From a checkpoint of a small transformer trained on Wikipedia: local attention windows, 538M tokens.
Each number is 128 + 32 x the weight over its row's rms, rounded and kept within 0 to 255. Layers, rows and columns count from 0. Numbers have three digits each. The size before them is the row's rms in percent of the matrix's.

# layer 6 MLP up, 1280x320, rms 0.0537, rows 473-579, columns 256-319
099:192164155123183134165142075114136139141081058158168132159106136157176149087124118092108112064139128122121127131159147115108142176148164120143124135138122068108135145128098085081152062119112086
109:127139050095151152088175021082117171140158116138105151118107093129056182158053153116082158122132130112095082133142125099142138144165115152176172114106109161152096168118140104094178126169096103
105:113105139101103139145139140060146153104098086129083106198163089184180111134047134089183171060135092158123123115164098127154143092144090120158129136110165080168134132120116059097095104138123122
094:137096124077119159092127166079165150160141163122100148162189166138122113066136120112064183108119123105074114084183109161135114154147084081128126086175161101089113171150092094125104132139135142
101:135123061125133088116153119130154175165136143146100164162151075127192165092093101127111109142109122140114082164157165135168106191081126116119093161124123146154147120065164093137114104120081137
107:113175096064174143115125078126122131122145102107096118142104130116063180111093159088086179134156123092124086136120132111147153122097123115111133163097098118122086156117132130075156093149128137
105:197157099104134088106115078158111134155111085102113142165154121165078184112124104080089154078127123087094157127085133117125107119159132123130087131114072119171131115134113175116172123191105138
107:138122112164119140120127107137152145131181119133102131104135103073115141115086148145125084077051154124000167128139139138080145136122106071151144127121161115103156153134152136095104110112170151
115:147143094156090070089173084095135141210161162126110150116151181179114151136141148182122102151124176119085050119098188133110093121125124151133201130100193118116157098147134154090138074180111090
102:129181103131130122073139065149117181187145122136161143120097123135094124135142173195183156078070109115143149100124131093110077092136055096157112154130097048153094139108112142157172103121142075
082:112188168143171046153094087153168106156211091127153174148101116147132101094116119111092163128167152133095142156112149079156187061147184172164113127106107141108166127136164159127111104111121145
090:118141069057169148112053063138128168180123072115112160131132150083105111129120128161089196104140126115154143092170147147117123155145109111073157123143108128107163088109139160116147138148053123
093:105133137107154108086125084126116151149185163123146177049141123142121127120144152070185129149157110161099145151183113171158019162121128172121166094113184132154089071113081059105117152139130114
106:114117081155173119135149116043149180095093101115170140083049129130098223138088150127139109136151115082091168082149158109087127165171146191140114146094158123101148080096178131175103138108117066
102:152213124108073115099089120119141158153113140094081169108195166089218074119120126115143109102130112149122045126143170132138122096158130166100185114157121146096097082133131098108151155133122155
099:090089125115094139123133138122149118081150133107126138151124146141122123131119142189136115164134097085094125128084110107170175112067161163102071133102093149137151165193094143183081153133151107
096:168151068163135131133171096136116139152177150135120196093078157121184131155156125114140138142162049116096139080182125058155029110174151156134195121073081162191092112083114113128125116156071131
093:129210146057118158093133141120151171139123155156202094122169116156112135136123124101204109162084106115114112128143094107128158131131090144149165099115155135086130100092080088215098118137145137
116:151097108110134126123149122099193190149100161142121146156083112074098128138157121097110141107142137114084126070052155091174135135044070114146146097110148125084137152148098125104099101107154096
093:128160075132139143095034099074141198132158147156134161200142119153156098105118108130140118113103151107142137103160118163156094164123136172085138162150080154180194134185109098137112078145056119
099:139165065072205148126135052114139187119161097214146172165084124109099130104144170149054162142117109076140161170139099099161108173166083190156179122081128122116124144108140144131110113146033140
110:095069138155156135087111120095171132121158137112162148145138176132085149119119166084057149161091160157105128168125106112118133132078106122119144103142151157101045114133105156172120119100096102
103:134111145116123131112139154097134128121130124131085105169156081104162064129173125121194100154146107160154133154151105173114137096144149132111116096171140097142073130077107099168108143133166140
098:153120125109152185185154125065178110103038075171130069113131121162147080120129168107099163074127082115060136077135124109159144146093156087186130054092086133125125133075065209135091132111112104
091:140112120090105155091116182127176101141122183116111211146140108159121114113140155083139108107179126156130118145114180150190124118136115103094100175159134170176124158130109099140104086129107131
099:109166099066114093108088077139125128121108134091142100091156161134096099128127100060173183080148166142099122112132132105133111163096134109062085166059170082176114150091058136148172151078164114
108:164107093089111081212166120121193189166134156092118116108119127169175129157096172093131089134125076160129146064117104173175104142131069157114122080084100119100126165062058094119147153173125090
105:122111172112149103152170116141137134103173178222184184166119161160152109119146184123131155061104161125114116107054151119121132098140099189091131074091130112113095144103055177131086143115150138
108:120124097124164152157178080123111140145110133154114137176135072155089126147125155056087109121182179125093104156099143146147116124162105088129161166142114098129136172070111113125110114165137115
098:169162105133136107133091155161157135121163082107178099102100148164110123149071130108136183191113080114147128144091127076179086114075171129112154099103143149152113156124098139134141140181126136
096:128114030187103115154164170098157150144083098082122167112184113103096137167054171186135130153123121165172106072182133151137133180098121168076127186105119128138064063138112172112151127120127107
105:127140104073174117169048147159126157168138112044186200108102121111144086142160143110139202108107155197128140118136127119137110138121128150099088163103083103095089214179085137143075067147134133
103:117122120168079117103065075074124146152126106149197095160127047123127164188178145160104078059081180158112140153077133114109141179102107112114128092140194144170147156133155170074102101140154145
093:146170130071110123121111145115140136146153113062140122100115091105164173136147151141237126142129115076119143178118115113165109110118118184145151123134088152102162073166156133180102086196131083
092:108108097096081099170103148109161145158167078174119179128141130119150146073092094176151159074112172087113140107159135113069113120164133036120106195099177124151104143103144125110146057145121144
102:086159125155151073110109120102128128150083085137131119160126113153140136124151192096100167136105181151103154118115173115151116136148118086068076118109111071090155073145158111176147093113113126
112:169163149109173091157081143121168161097098132124158107099153169061152113130126153140190163195125098155132124077131163159123118112144111104120143139115135111136068117110122125169142111097120098
096:130070144113120052211077102127162140143138123080167116148085079182166088117070075132112085069137139163101144142118090068059165130157132115149123138153134117093174111126134109079155116142152120
082:082152117105187207168132127117149107110170107153090128141123132155141106105146106151110146106167074142129105125076190179189095162106151116099105126155112115176181118112111085106135136171098116
094:074166129142149120089115147154067109085095115140113188180114089086152143129047103091120149132136122134154150180141146129107137189158117163096128098153166117129072091180153089163126118116117131
103:132139103098075079088121171153159113125114087071164154088172114105233141104132120120149098086149110167131082127186136080116142078157082089084161141129154106150149141190149080141130096134107111
100:126158118064080110165156166104187138132130048121129142198128109110133116090159170115122164149048153143116167157141157079102113132116081119124057153168147095124100176108074114130124119142164140
091:134152118077155133128083136074139165061167143107125105144083134137117133105113131102139110105091135138080122122114170117139125146133130103130205115190077148101167077171121080123142135140125124
097:151122115132089095110157155173132115061131128078097154158105099144145167072141172139124199132066148163092109157115125159114139115101119121138157156049112114115185130119152181081126117148103113
111:093130139116138169154076137084124124135069124169162137159109122145166158119127180143115099113092094099112104121157120122153046121103090225091120118096129092121126115096074189144134108112092155
088:160155057111106144084107156122086160096071169066142133090135105193133220121165109075094152139103169211151116110113155127167116184169090116162146157109131086118133204142144136162079175173146147
093:100090056124134127093127161145180168123157141107111218099126119064148162135124088198150157144116162115157074101123112119153061067061144070119176152138091121142140065115098123158058124134145116
106:118101116127113127183169130105109217096102155155109151132103137088103093134105163177153092141074139133141134130158140102140084123104080069105136154164087102095124075106101176117138156143146126
085:180106108103104125077131144103115151089095136106169165124141135188151201143126101090113110117116141098102088116102144131156037163128124154138152125144062102110110135122134143113082176134120080
111:140167110165171143137169045077121174171060154113142136149117110106126187136164173153082161161075104124155115137091114136163099125140116147119156194108092121099089200103101095162082125148143058
107:100182133099127132104078090142179128123186129135111132160143178127182083166126131094171087128110126111163131160131142096132134145106126116142105098086145148159108087129118089151127069142174140
094:139020144145168143101130146083143158103128187133118121102218118140156137119177124108117099136169064149083082172111112174112148144167104100038066141139117129135132112128103100155148119053151133
092:116197170119211178115088136041165116119069130154106126140115100112171124128107126077203124184132123160111137092087136074132089155089100117096108136128119151179112114091146145111125116126137160
085:088101150170136199109080114064111110110148132144084115132177110117152135109139138100115130200142058176095119140085118143131078174098148118075149135137112128172107121117129085121133113102112151
100:135087140153146113125049093116146139133111063152174121137209087095149176113121116134111144033119092085114129150120133091114109152168126146174179115136157114154110175143129122131136117105136188
095:136105074146175176062156102110107145110109099144177119142124110156136134205124177179074138101108184188108081141131173106168056155089143079165163127160091133065117149129150162141099134162090076
108:094119102134113040124153042162073184145165120097155127144124137087084136163129124176165161168129153138090124088097132087133121152090150149128116174156128125107138153071153107089174118113156147
097:118073176166051092168127119119149112137138105071153082140122131133115155123182191102101219089109188177075154112113119142075133109136110137119103089184195071092149166145073128100128109108183140
100:123136105128092149091142130151113173142120143127114147105165086123138130145067106178157111088148012081135109108199148142141108143093111145119152148165052127138148121078085120147187134110126107
097:171186118154130095074170163163131120175156089152161106102116155135104143072178151163151207173103141207118121130152135114209137158097120111121115103110196154149133071095112138166108151160119112
092:122084165077063104101134208056106148154138097179088159133127156111150127156113151149185111110097138177153099133094116159136129120134104123067169130112128140195119124089158074122156162147153101
091:080114143129140125108158146198160106192172059110105145134099122157151107107143153126136191157133127114097139174185169091117067125102098138042112117083131139130103146106106106153133152133142121
104:110124110151080110124142130132098156133087141141125209121158131068178145089106139098156198114092158185118071127108126100148154101110133107129158115092116102166047151142109162135152115120163098
099:151094140116100116085164129100183122129166152102112147116119174125152149110131119136105135100129127105124069115107225121159149077123109098081153075106150141113128110133180111169140189172111128
097:071123137109131119125086151106170117120082095162120123126151148124074195045096112094139133174126171178117149117097173130167140123155136159088115069117097105176069067116105137128075147139140122
103:147149095114109184119162119123109108157114144108112166180120178105128158154109173068109075137070162112089090123089182125161096072125128064134139124137122140177144178161147163154094136195159142
097:173180065147089069110175110136122140131142166125148146163130087096091135073174110194154128136070139138103162134174118115075100148085060083053113139146108104158152061070066124184088122165109148
088:206134120092120172159102102075100128173090112142154102115109132146165099142133153139107154125145146124052131073117136164194109164139118134116156072134130123142149180081094162124122158154156103
088:148099127133093088103128142171077120177169193151129148061086141125155134137114200122138121180117206171123085129115195154160102068172133116061118108106146095115109138137144127109112158187147091
100:163171039149182130129166090151102196178100091154132173132147120139159112116122124095170121162110097111118126146144104136174096186130107098114145139110105124115126126151093123187061141164109136
105:166121130125146155124100135128141134185146094131163153121116105109126183134172150099163180150125118178142070142139145108080051138088126098107125095150130123135067108091144112117077160150113111
102:129105095106088074073125093115108208119139119129110181144124099165152139094102121066120119108076097138142143121075120101159086181067119157125110140134122155146135150155133092163066136171216081
091:157133136094122124085109163149136103074113101120145110180144118160120179096178127087127123125127143195157095142096140191099149118102086123108169210094124041097161152157165182145082128148151159
095:129118094107067162076105143162212209123105164167147086098136131180146080136093131132115102148112085157093091109123171159151109155133118119118129107084126121132132116145120095164102054114090107
106:123155109120128170127099139137130127134147146083114161090167091134118168115204153118126187146118151120114154160184219095219125140096133145129174116111152111147136087054180159088204075105102073
113:125115099133166090117084100156155119142075152099139183111128110162156155060120079094155178132144153189088030070120135119089099151124073120129099114080126096132130102158081138180193139093118114
100:134104115099124090133082136087140133133138164112188108100076122099140088117138170132111108114148104078167124107117141123175136098123108134140202135088196153179134129104106106148110068132109152
097:113178148100126109123083133160180151148145139094151137124072050168101133111116096102173086095109132128117176152152139118124127205116144121089202117086093111079123171099136122143072075114178131
102:112117134110159163090087148136204151090102155139077103181153139064164083145076090074130103121153108118153087156116119149100123122121113068098149085122082110175092161173174079146121093120116168
094:120177086136147110095152117174107184157202178113126107160163114194142143130134161134164171139123109175128149139179122147133156167157139115094133091108078182173106109139103167147123131148113101
092:101153083121134081101148074101130169158176139103167185124120075189132110116137139092141144132151177184099137086147128092103116148095171095159151122149117160129165056105121072148124093118063115
094:150081043083095127121189140135096132114134109077095119146117103162133134138112112148072121167148088130141102147094090120185105148140086136114123101121078107110098110082105156125132113228135153
094:108074125134090112113105149137127144148147140110127166131178142088118214114035140052164161107172101151173133142140107098077146120126112152062129115119152150098152160199067075137150093118152148
128:132097062125162175097103108155135175126117138165140132190102093129156149131113098102175177102080132123120146092146148116082130169087130133096107163158131100125146122091126159169149109164058166
098:138140145176146095164082055100151176140199079123202160087047142130115120140099171135137151171117184124126131154125156119146137092143106149159099096104143179058117125137159102085163163193108158
087:142149159122128094173167181181119074116156124129172153173152115093127136139138097106097145085081166135129136132142114150156157126091080086120104101148112127115126128129055141091148051119113139
110:184135112116079169136131171159097160106109081083102074114180080095125120132112124129141133135129110174181149105101156139125122126122120137132136127128158146140185158109118112108113110136076070
100:106071112138096153172212094144125104096145121133130159176170101150118121152156092140155094079127141164086138122103125135174117083102081140156159108091105048096121070157123169123113117145106095
108:115068114141105134142073168110169127142082100132116184100109133083118159117120169138112117162089146120131180127154187113107077124159095147086134092080102136109106084141110151080100109131158080
099:111134097129100097081115123041139150167115130125193157107133144131113203118065180076145132192105104144166031163125125058163128092153139068154142086094165108120128161105116169127141078138163087
104:138161114103173162150137118116165169167107156208115131132120158149148152083152178095138127139124157099065148132175168155117160173137133103131129121146165116107143159165159133132125116163145089
095:184152092056096157182067130161156168124129101069137112116115131142181127139135173172140079056108107162138129065192080117194099167122095108152146113152130086082213208138054077184134162117167121
105:180091143098135123165132121127100138150119144172170187224144138154108149134110113152154116120074157152103122156131098150110056103103121137078122133112183133182141141093092117093084106148123130
095:103180079108158164208150079083077122074147133105147129110078168200142180107147160177170117151121167112108137158102137056168106170149093146144148128057122123165102167112091171156161150145127114
100:148121042113160146115144190073190155093072131173099207100121175145161163141082106118095109100154083094112110115126138081127058157119142130099133100081091127060130089108143161089118104124115102
098:116171102087129146070111109103124155124167169135139132090091106199166106046169157084110145163105200150094062135095194190175153147141140149133111104115130140180096121101131122191081111156109124
100:162136152162109128133155113120186091157130142177161184130121119118152111134122131097132101154073147143126081100139128104157120119106101136097122137123119148090167049102172094099114147138115133
097:162108125145127154123158143163105129113127106133162156103126162088151160104142138117136176118117125138129132132111148090142137142143108169133107114143137141071104078194124145089160113151135123
104:159177162180142195127139132103147104170152194122098127191222095139109149127075141175153124126124087130168122068105132163106100202106169067111123097156128148156149125124120123204136108114128126
102:144158158102133169116131142076151120200126158178144156193151106129133144106122204109131127109093137154146153118128168141124138154061138116075104160131072099091147090110157096177101092134120056
106:140124122116132114166133106063148131130054072198171069163104102123066106140132172081135157065124150157143122107115108101157162089116119168151057114091157128127050099101117170125175124131082151
094:103122183095138166130190160163134109112183189148088115150179152123131135105103134084163116159153115097120176174100143156117158079133124186089123087108113138151161144120124114137154097122173151
085:095104143086180209193165125151116173111183204176087119192180084121159093087128092097121134107171107129174110147172119159128121143128108166142120119138122139143119135119064081171111108104124101
100:101142066167133174157122152122168179142171109159131119149144083133177100188073117126116118146127172135097152093164121114142100154126141051103108180111138141133119124124114107118094085149085045
103:174119077109094077114175137096129152169089117130181122111124126191144152139155127146169121138124141140144066131143152100136111089068134072153131095101145065159155140075061105137174153149082109
112:151099151106130077103106127118202117136174125100070114202087132113144168137081156093164149148167172172167086087049132080125120073080046146175141120084178109120098161128165136130174119114129078
088:155113105094133130118114171065167143116134107168149109115184153162134103072125168140142140117148106161168107049115158149105112141128045105172148116131197095155128126122101171115110153168114127
# layer 6 MLP down (transposed), 1280x320, rms 0.0537, rows 473-579, columns 256-319
101:129066173142147157185129062106178113132102119106173182139143141103156118152111093121108171100104112120127133145110074161166106158112124109105134192149186116182087168163124088116153129046093098
109:151129140188114107140163094126090139182085129076120106139132169163060154130134212149134146127121118119115074132153129146139155110119117165101052194140158132096133160051151183130105122130135172
104:133070154095133124144131127160121146169083125099114165155160211149105102201128132137106126101136098101126144112104157115135100112069109113135171163138160117139166129125157085160133157112149155
099:126068132133148124146105129109077082138149158126124129040115148180097109124136130110105148128149140148175107101134149087169135183129152138147117126164163123157249098090126116131088141187164123
100:146164167139138121144145137130111103099121081129171115137106126080083114132103087124162137123128115147139131136120086187147107100115159114066061115104179076071124109157126084132122093146096174
111:137166158135129121106127129130137173141115140112128115124113142071100151149123153080158135143072093173125106092162127165101127054091099120105090088113137122176153183146082179148133132107092130
106:119149103116104108159139089125107153151099114120138137096101186159084093123049130076172122158161172078131128112141132139115128106087121180074142069120179111168159142070019160173193136129135174
105:118144162097146105101123131122120131126121077178151118116174114111198098078155133100124171064138120096110138133163092111149119194096103165199155137102107143120090130107135137109121212081140151
112:110087101126134146097115125115077108144162125095140109134077153115144115148107132168074097124152178072166077112102144069160132108089186112157108105095168134112157126163145135109113118108139125
102:128137130140142109133101144124196125126171138140135147145144166099186125129135141095136123155135152135124135159128152088061096060151107129178168183115088141114157127131123107118127146043140124
083:184117103126118090115168124098114146110121143142100132124164098086115169155083125084170100130153098155121140123129173103088154167157111151107094100155101122112099111141122103115154109132123080
096:105126126127102061143133113076137128104158116068136153095096175085107043190086112209132100070146136120129157083181127120154160148058132181097148116141150123089157149139147069180101133140105128
096:155188140098126173139090173123111114091139114060087107153121148047176119089113119075069140106145126144129092157093113065112095114155155186208169137102091158150149150157112127157194148122149134
104:139131173040148135148090142066099124156140121190104125156129147132106131102102115061110090110171138115119110086128122164117124142165125104153175144124171148173145153127115071137135193098124116
102:131191165157123151108116165103187109133139091120116103157105097131142087109150136103138134127156136098202172104144104114120085127103125119107106120097160112125157111122115107079119073168134177
101:156119113089133108101097118159128150120129090143114148164095150063110090114070138127161053109146118110193156131157146097168076097168096112177131141126191176136115135094154089073125205064122121
099:152132155185118093189165082095147107162102139115161071078110176138093160135117145110118122123090153117154108122064105132098161089134092140181110145111209149076146159130112135149104122138206141
094:108184130186110159117152090057131086141105152154084135140142081141154075070121174112175095125076095177131143155141099111135102151114115117129169132122147167149191101166130166181093171141111110
110:148106144122082122149176102164166093040093097178162123148087143152061100136137124063100145082113207107122112114112156105116129174141080140147134081116113141066159091133121128146193139091125100
093:210132150122102114120123170126148120114113117119131111135094165100085130078087111130126128066118136110144157162106108123153092147143192129130114135119152056212113166104171097093054190136099097
102:109117103107115088130092078036121088145096105116184085185150087181097111175084186102145188184148179125122072172148118147058130105151139133127066151180097102135126093110136174112107140094147102
107:159153127117191145085147149112174096125188149157179021124165132168141095093138102074142128163161173108107206095135118117122163111136076157098108156162135170105152077101168132190174124142123140
101:125113121150090085164137138136153167131148051111135133147073149030071112166116127111112187130155130110100189129097188158143100193151188167072131143118139117169114138145091143102111103128100129
099:149064102143122131170173150089128119175116191051110105209197066115176123158091111130094115134073140122122106115120118147111088159081088093103159081212091099159076116098209120095105091119104071
094:153136094191132125167122181109157060138115137161140113109128154095133180119142159181140176143128149110165185102117137112139196106078176170148146195136152146131088165105123160138135131133161124
100:151124118142185158165145144159196082118178184153128127156058144133127140120075118131166143145099106104123097173097138129090116092116115133069166149121119128154157136141125147113095164142112129
097:103146131152117065128142108104147116132167137132165083123117137115149181118139092153132113145162156163164068139105141118111137134134145072165106129137164093133139137164103137153135142158122122
104:156120201138182147037162099119116141165124189139140103090084198117122139169117169139119136105131138119165159140104167117115062195116109177133131134111129140183133160169122129143138090150130113
109:201141111121131097144149105095124150203121173109152119138129135138098136193173194143134101065129117113122032077111076120140120148172069179158074167108189171147132171118137172152165121168125159
101:129179103105140161124172150073171106127080064114119135155119052131105126096121122081133105150200150129092132179119171101107108076076138174185059123121083130096173121139123143113134169112108120
100:157130155104151127105118143140168133156140105150095142193113087122109126083123129099059096137124098069100098152110172120120134138123123101146139079143105126140175077134195108105196107133110164
105:217176184165125150114089169074142109142115128157099106180081114147076081185154157159143176153096162137111156092163125162118140097149096132120138089129088116068106154135113156175137117148073143
104:142132112179103163160084112123165095105169091152142097088107116109103142105115188137163131135148118156137125097080126132128109189094147173143120081133094135135109189110093159150092195129158171
096:096115098108138099123105158086141128086164167117101121126086110090081162197168126118144103159222129135107185106153119120116174178098094124199138133164118143108128058156098107159124132079168174
096:094144106139077135141141125161108113195138104152140117168168160112064118137161214161125099126077096135135128107156146123121181117150119160210091169108181155129152153122122083156196184120114107
099:144157162154132125180099157114152155107155110101116147175096160139141089079190127107062133132140096095180143178090141098112118117174184109102071120135094102074115125129159160074112136093128073
109:133128109101070080176123116136137068055148165090124128108128141132118134072075158139115131166166096080158133112102089167146102079084121116141131123133154108158111176132119148100106103140145079
096:116112136144087120144097172165111125101130138084118175152122123166150163129073152112154126153056151164142131143158076186099129104158200152199111169182163195118107189136093140111135172052142120
088:123170058112141127139137096136173065095130137165151144085112171137102072180122174200133133084148182157121142164158150153144169138077102127117110173203158062152130110149144116124158132175129106
093:135114158157087076162079118127071111147127115123144115144066159165130132130066157150136132105053142162114152191143130141096111166146127142138104085158122138137118245173134090112075163092133139
101:141088154087158164112166153027096105191105120163123067159166118189090147174152095123122130117134143140125101106111081058128105120120160125196146104121121111110124140050211153108125120139127055
100:151123139083093107161142159144117147080205085128167116097158135081157147139138143152118116095071148077157091178139121079138105108106154111137136120124130123143132118075147138128096141162136143
095:140113111098218160151188153142088178117139036125090060068167114123111076147176158106099098124082136141125113108113109094149131128161155089110169093147183205079158109074155127140126112127140096
098:111086089159118128140135112139115069150082170138121173102130155165151154113086204137126175110139156164103100127122168076104140129090237084128131146131155150205111133135167185120140141171089129
110:133171124103135117123137216097163123125074112152093122100118132133095127132216126167137088115123103087165131174097132127184095138168153150068094037139162165100126045112076101096124107160125125
093:180103098136131132155175112101117128148056112182084130119174061091144142108160113115139099096139097177143147150134135146129130133126156074080161098128128071146116129126094172146139177100127156
095:173092173154076073113125107124086183146124110144128099075135151176091153219182128122077136144103178176151142155089152198116166106114078095088104138154119142183144192141172158219074148094109196
106:054136175143120127108152157075063143145130178113132106139149079078130123140099129167106145181123085108162133167107112117119088161171121129096127147130089088159129137237139153136083193177109129
092:123130162126121145178177161085099129130096153160117074093136131106193115146145142103164105135098118085108114121120172085135085148170175116162148123086148070130113143127098113196115098199126131
110:112115126107115085173133119117123098172129105144203185139111180179105170145181162136103206119078142165151140130132135143134132075166139089119135133130121140109120137117139178115123218126147137
104:133118119149116180132101135134161149169074077158153149069078156098123102108106145182127141153114100046151163161121172096153103076070147085130144085126104159087151123093084167085114157133195058
095:101187081128112135104056117121113086124119194081130158155104100071142148105101129143110116129143147155111153112097141179129120134214161172118083129108156140141099068144108176137120114146112103
094:140186126086145119161149173135114163153122123118106130140117108112096168122130081046176063154154167055156129098069166160140140097112122171122064114075073078109100111121156104128094087103151144
089:135139167133115124097104103103113065126151133105140195090080101103153126186097148067158166122093131109118144077160117074183143133140145146087076155128146103126066068160068132114135123140095100
100:134153136167079173123135181080087130218117116147102107100148196080074139110067175147137132173152070115129135129164170103103098171109165127165119181143049167177141110128095111117109162113081166
099:134147096062158151094118135178129139180140118122136126148112129141200098160183153181097131132115132130150113124124168081198145120147121145147089110135092164085109116135185092122157104154150108
105:099105096140112140151174174139115189186078198161116083139140148141202093104137133130174088133142186122101173116086108211125146103161143224106066129157151212071121149142107141133101108161219073
090:192125102103146183128153136120136148118173141109095221146142130163167148098109094143158080134159088101168103114133089091181111127138131105089162149101121136137091082090176109122112163167053104
097:178136121124095095125123095112123111115143129064191115169100103142097166148138120087117197184150211119123143141218106123098070179120157103097135169142110106102117109193160159148132098200117176
098:122125108165145123131100185094071140043104132151169138145110120091152121105167089101101182146157124147101111160146105123099186127143143096183103109159132151135084124175104124081132107130137145
095:118112125160133109167124099125118139089198080112132121159089138069095147139134179158072119102141081072141142139146130124103138112114187142103115155112102087149090091126128168079130138103059066
090:153104130113177117133078145113175106121076131125079125138151072140091168157120105135136139155145127089121115093105159113123146134167063094163095147105135090137138114115155140157137110043151091
103:109165109166130171089147137121102087155140120143113116091109143063114156013117152142134124127150132076088092089154100149107111171149160058145155158134118116124162126131154162078114083118142183
101:090090140129106117111158129164138091093174183166150146151164098168178116166148145086119137158108076100137141102134097153142126080104115144094118175117146163110160079141128165147161133117086114
100:096145149153134136123147156126121133124099168149135093146093115137051156130162093109155112170093143120101156140149126122118170135173146149157067124120105146154117131142126164136107156140092154
101:141202158126154135162157080141083067104133120158144151085127132169101123135164129125104196155114158092135115068124121122138208125130172128123078119115116168092164118122111200158137127103103113
097:136091150148146169117154141143137169071148194111182125162145070092075129106074149174147132150118116123071130100172150112109101149116163153125102116104081131191111097172155165124134167128118138
091:114109087120104118117130098138111159149093092152188149151144066108155107151114108043127110154086129072190122134119136181150155120138137120152099082107216083095090173074158134106131171102215101
089:092136137060160153118104123135180189105144151126121099181174104132181121158136091074129104146192126165088163118156165165115098144126130163097131129077123104168124123107118145163158111084110128
100:057109113078140175080168106141109063102116109114156099129095117093128131113114121135132201119103189142096163157179134104104105144192128142145112149186130150129108115144145172109094139073154137
105:156171154122139154141152116176125101147067155118108073098178135067123154119158104145111145120120164134140136163108125161171104176121124093102074121191100082106149171094137129131118140156059095
098:119103134126101108136132089094162104095093102125062143089083106067139119140127119107123122104130135137074160127068134163145119155048158126130069165146189116139124178094116081181131133100120078
093:095054100155100115131097083096054117153114163159099144168104122088173111092046193096165135102146105134121141132143175189140145110143086173133143124136131088132103084083161127144131150111112107
095:140174100137119075102154131146076076113081096147083092084089097103072156140162182126109116070178125122107163121102073137151145112128113155115091114127144120206123163114108155112141117091088114
104:068102111116133156124094112141165099117069195133147112210132129083088119127179077083151138165177166154107118168129102144127140131131185136120101097127130131130139174110138147101167103163168167
113:116174135094144130068115098114141145135107096057157159148160142157143106101139122065178137101091072073152118158076048081153102130147109122120141114108118119102175099170180091137142110125151175
102:163137161114109095108121126119103149149168180106113085110121141114085083143153198083128181107111132135201119091117152143149084103102126156122071107113065093105150112151150101113127137122167137
098:139169156084093131144166120144108132132080117146130058132116092160157105133119160157153119073124107142162127159116096114104082114135082123125121180069152077102099194074164136137065145161143145
102:103213151179126096118117071109199177171158119140173164159087201092153101090067144059119165154106153111125109133148097038100119169178195108113111146122111129134135082106140130015106089103197146
093:120114101150054114143115151152107141078140123094155080117082117154156094158149126198165113090150160079166123111106177147151133146060125160130100124121156140198147098106125104168150142093141171
093:185182112159145128129178123128184078072120139087100051072082130123127110159164131101115123107139179107091082096111178143113087200105173156163115095180169138141077163158057126121116117169139093
095:138172116155104125152127165086116136145141155128129077114185142164107142152144181149158205093121112154077135126183154139090120106151168105034130140145167218169116131155119162123106190122108114
095:163165123156132157115115130120144123123181114129064165120125144127111235137131126145159163102096101126070180122182152155135177129136070106161167149131063081169150170186148150140153136098166079
119:142136076188069171113158178135085138128123152126095137158152160196131101116123095121146144124114049109130135149185132099099148121094145145078124103124143144131142134125134132122133098189082158
098:138134086069134162142131168109129133071124127108108145213204153187148140088190099129111133055117144205155109122134186112126149102164151137140099128150083117101145137136087094164101146162122153
087:124146137179086119156112159117088125161183138134093092160163116155151185150105121081153162092131107154141133140113134108081137170155131131168129086107161178135117106080092099140091121135179109
109:160118115163127095113091099095130151156122143120133120031115163138175105137087169194120162101121105135130141112092123159086113109139068075104124214156069103112124148161144128117175078070122150
099:105128105128103123151150072109120110152109078164147161066186135117155094184087133120136106104169113184174083121104102130129158120101158113128077127164176108065088069122110125117117092185126106
104:175134114096124143152155156114179125106114081078151090139132151105115092169133064161137145112092169117177170147079189111108083156123117090151148186179121106096151096133161146148140134038167135
100:166152089148116173156136129178181118151143090171123090135085104125114087077176148098127163112112127154189143126148075160127102124134151151137146101081173136160087132100125115101129181131194063
102:164130129152151172117129114085148176137104091159155134155179121152170072124208144136145156138166127083133102192099125074072113163191083070151200119129147108096154147135117165108138109186151184
097:098067099154107127166115120112162145159190147072130108036140158158114131106136116150072175114116105086115174160125134076162121125120191176128108201142036141148100137169145173122188109090130144
105:128103155107109173165087148104128132116102089080131097170072119138137110104099167139161162124100153103155137102174089105093142115111104135142188147086148156109099132124148141057102108123107070
096:171113132136083105145136166171166132137168113162069115137133065152139004128141145160173102135158120134132094129124150141125099158110203118126090200131130113144158140165174085120133092155105130
101:158141153090091085119146104142116099101120086047115069099150118082125123167117160133140144144141180118174104149084105121130098128061133078141203113150111141118144144136177160164128122139121169
100:185076150125104073095115147146137087172154164154179113153078078081176129099117185153138146140127113160177141189092119123099177078064124152170126104081090117183107104095208147123145123088138137
099:144184135129119129107121177181160166153098057115152106144121133100112135111167105125100157133109078111158168144140154187080104146101135087155126096110159067092145141064126134099113130135107136
094:133150129096094107133156119119147178153145138132152150175135125118092140090105152168185101095091130136184157140155185112094092060159085117127195144156139127113168122146096089146123164173071105
104:189170173086109155091185116097135076121131100108161164185168116186122106148124128051055099124125161103196137086127138135187191111159171117081127115089144134080179187154167120141163114159114155
099:134165098159136137146127088087134154116203175160110114091125129092107073181131165108077163156129111135194166188167140135111149139148143140195089117155140207092111131114157132119126110193161077
108:134136133079121111147079169137120142082179120119152144147108086109128181137050139212148136150083100123172165129079082154077116096109151129103131108098165094116161117127145144115107109089150096
092:124125122082167139101075094166118110160118181104144179128147119163066136123156136180145107106154127190154126098092164162170144132101113157133108121113154121196072075045079116145171161173120171
089:119103181082127160179115112137114153091128136115111142129180116118098110178171134070079098106133162077082091136136088151131146156147108105148151116094127148075099066115057155121167137103150123
099:066110086114119147135164162135139104160123100184213130096114119159128130121186149122142160107114166137114161124123128085105089116101160129108075077123135131136142115116098107131125112165061220
104:144116108159190116077097193160153171130166121126111200147132098084144132123115155175112139153117111160166108140096180065140126121174092147126078080066114182137173170114148128082126128092185090
113:164115139147168128086074103106121102116181168128177132201196173159100124122100183138177188112163183133136140100085173090142130110117137141125095092093153174170080147108169091175160161081092150
091:142090098069087162131172081112153063155097084110158085207116078114140171102134159149128099140170169101186111127090165098167106136159126197143146159093164109133076185098102125155195155151114124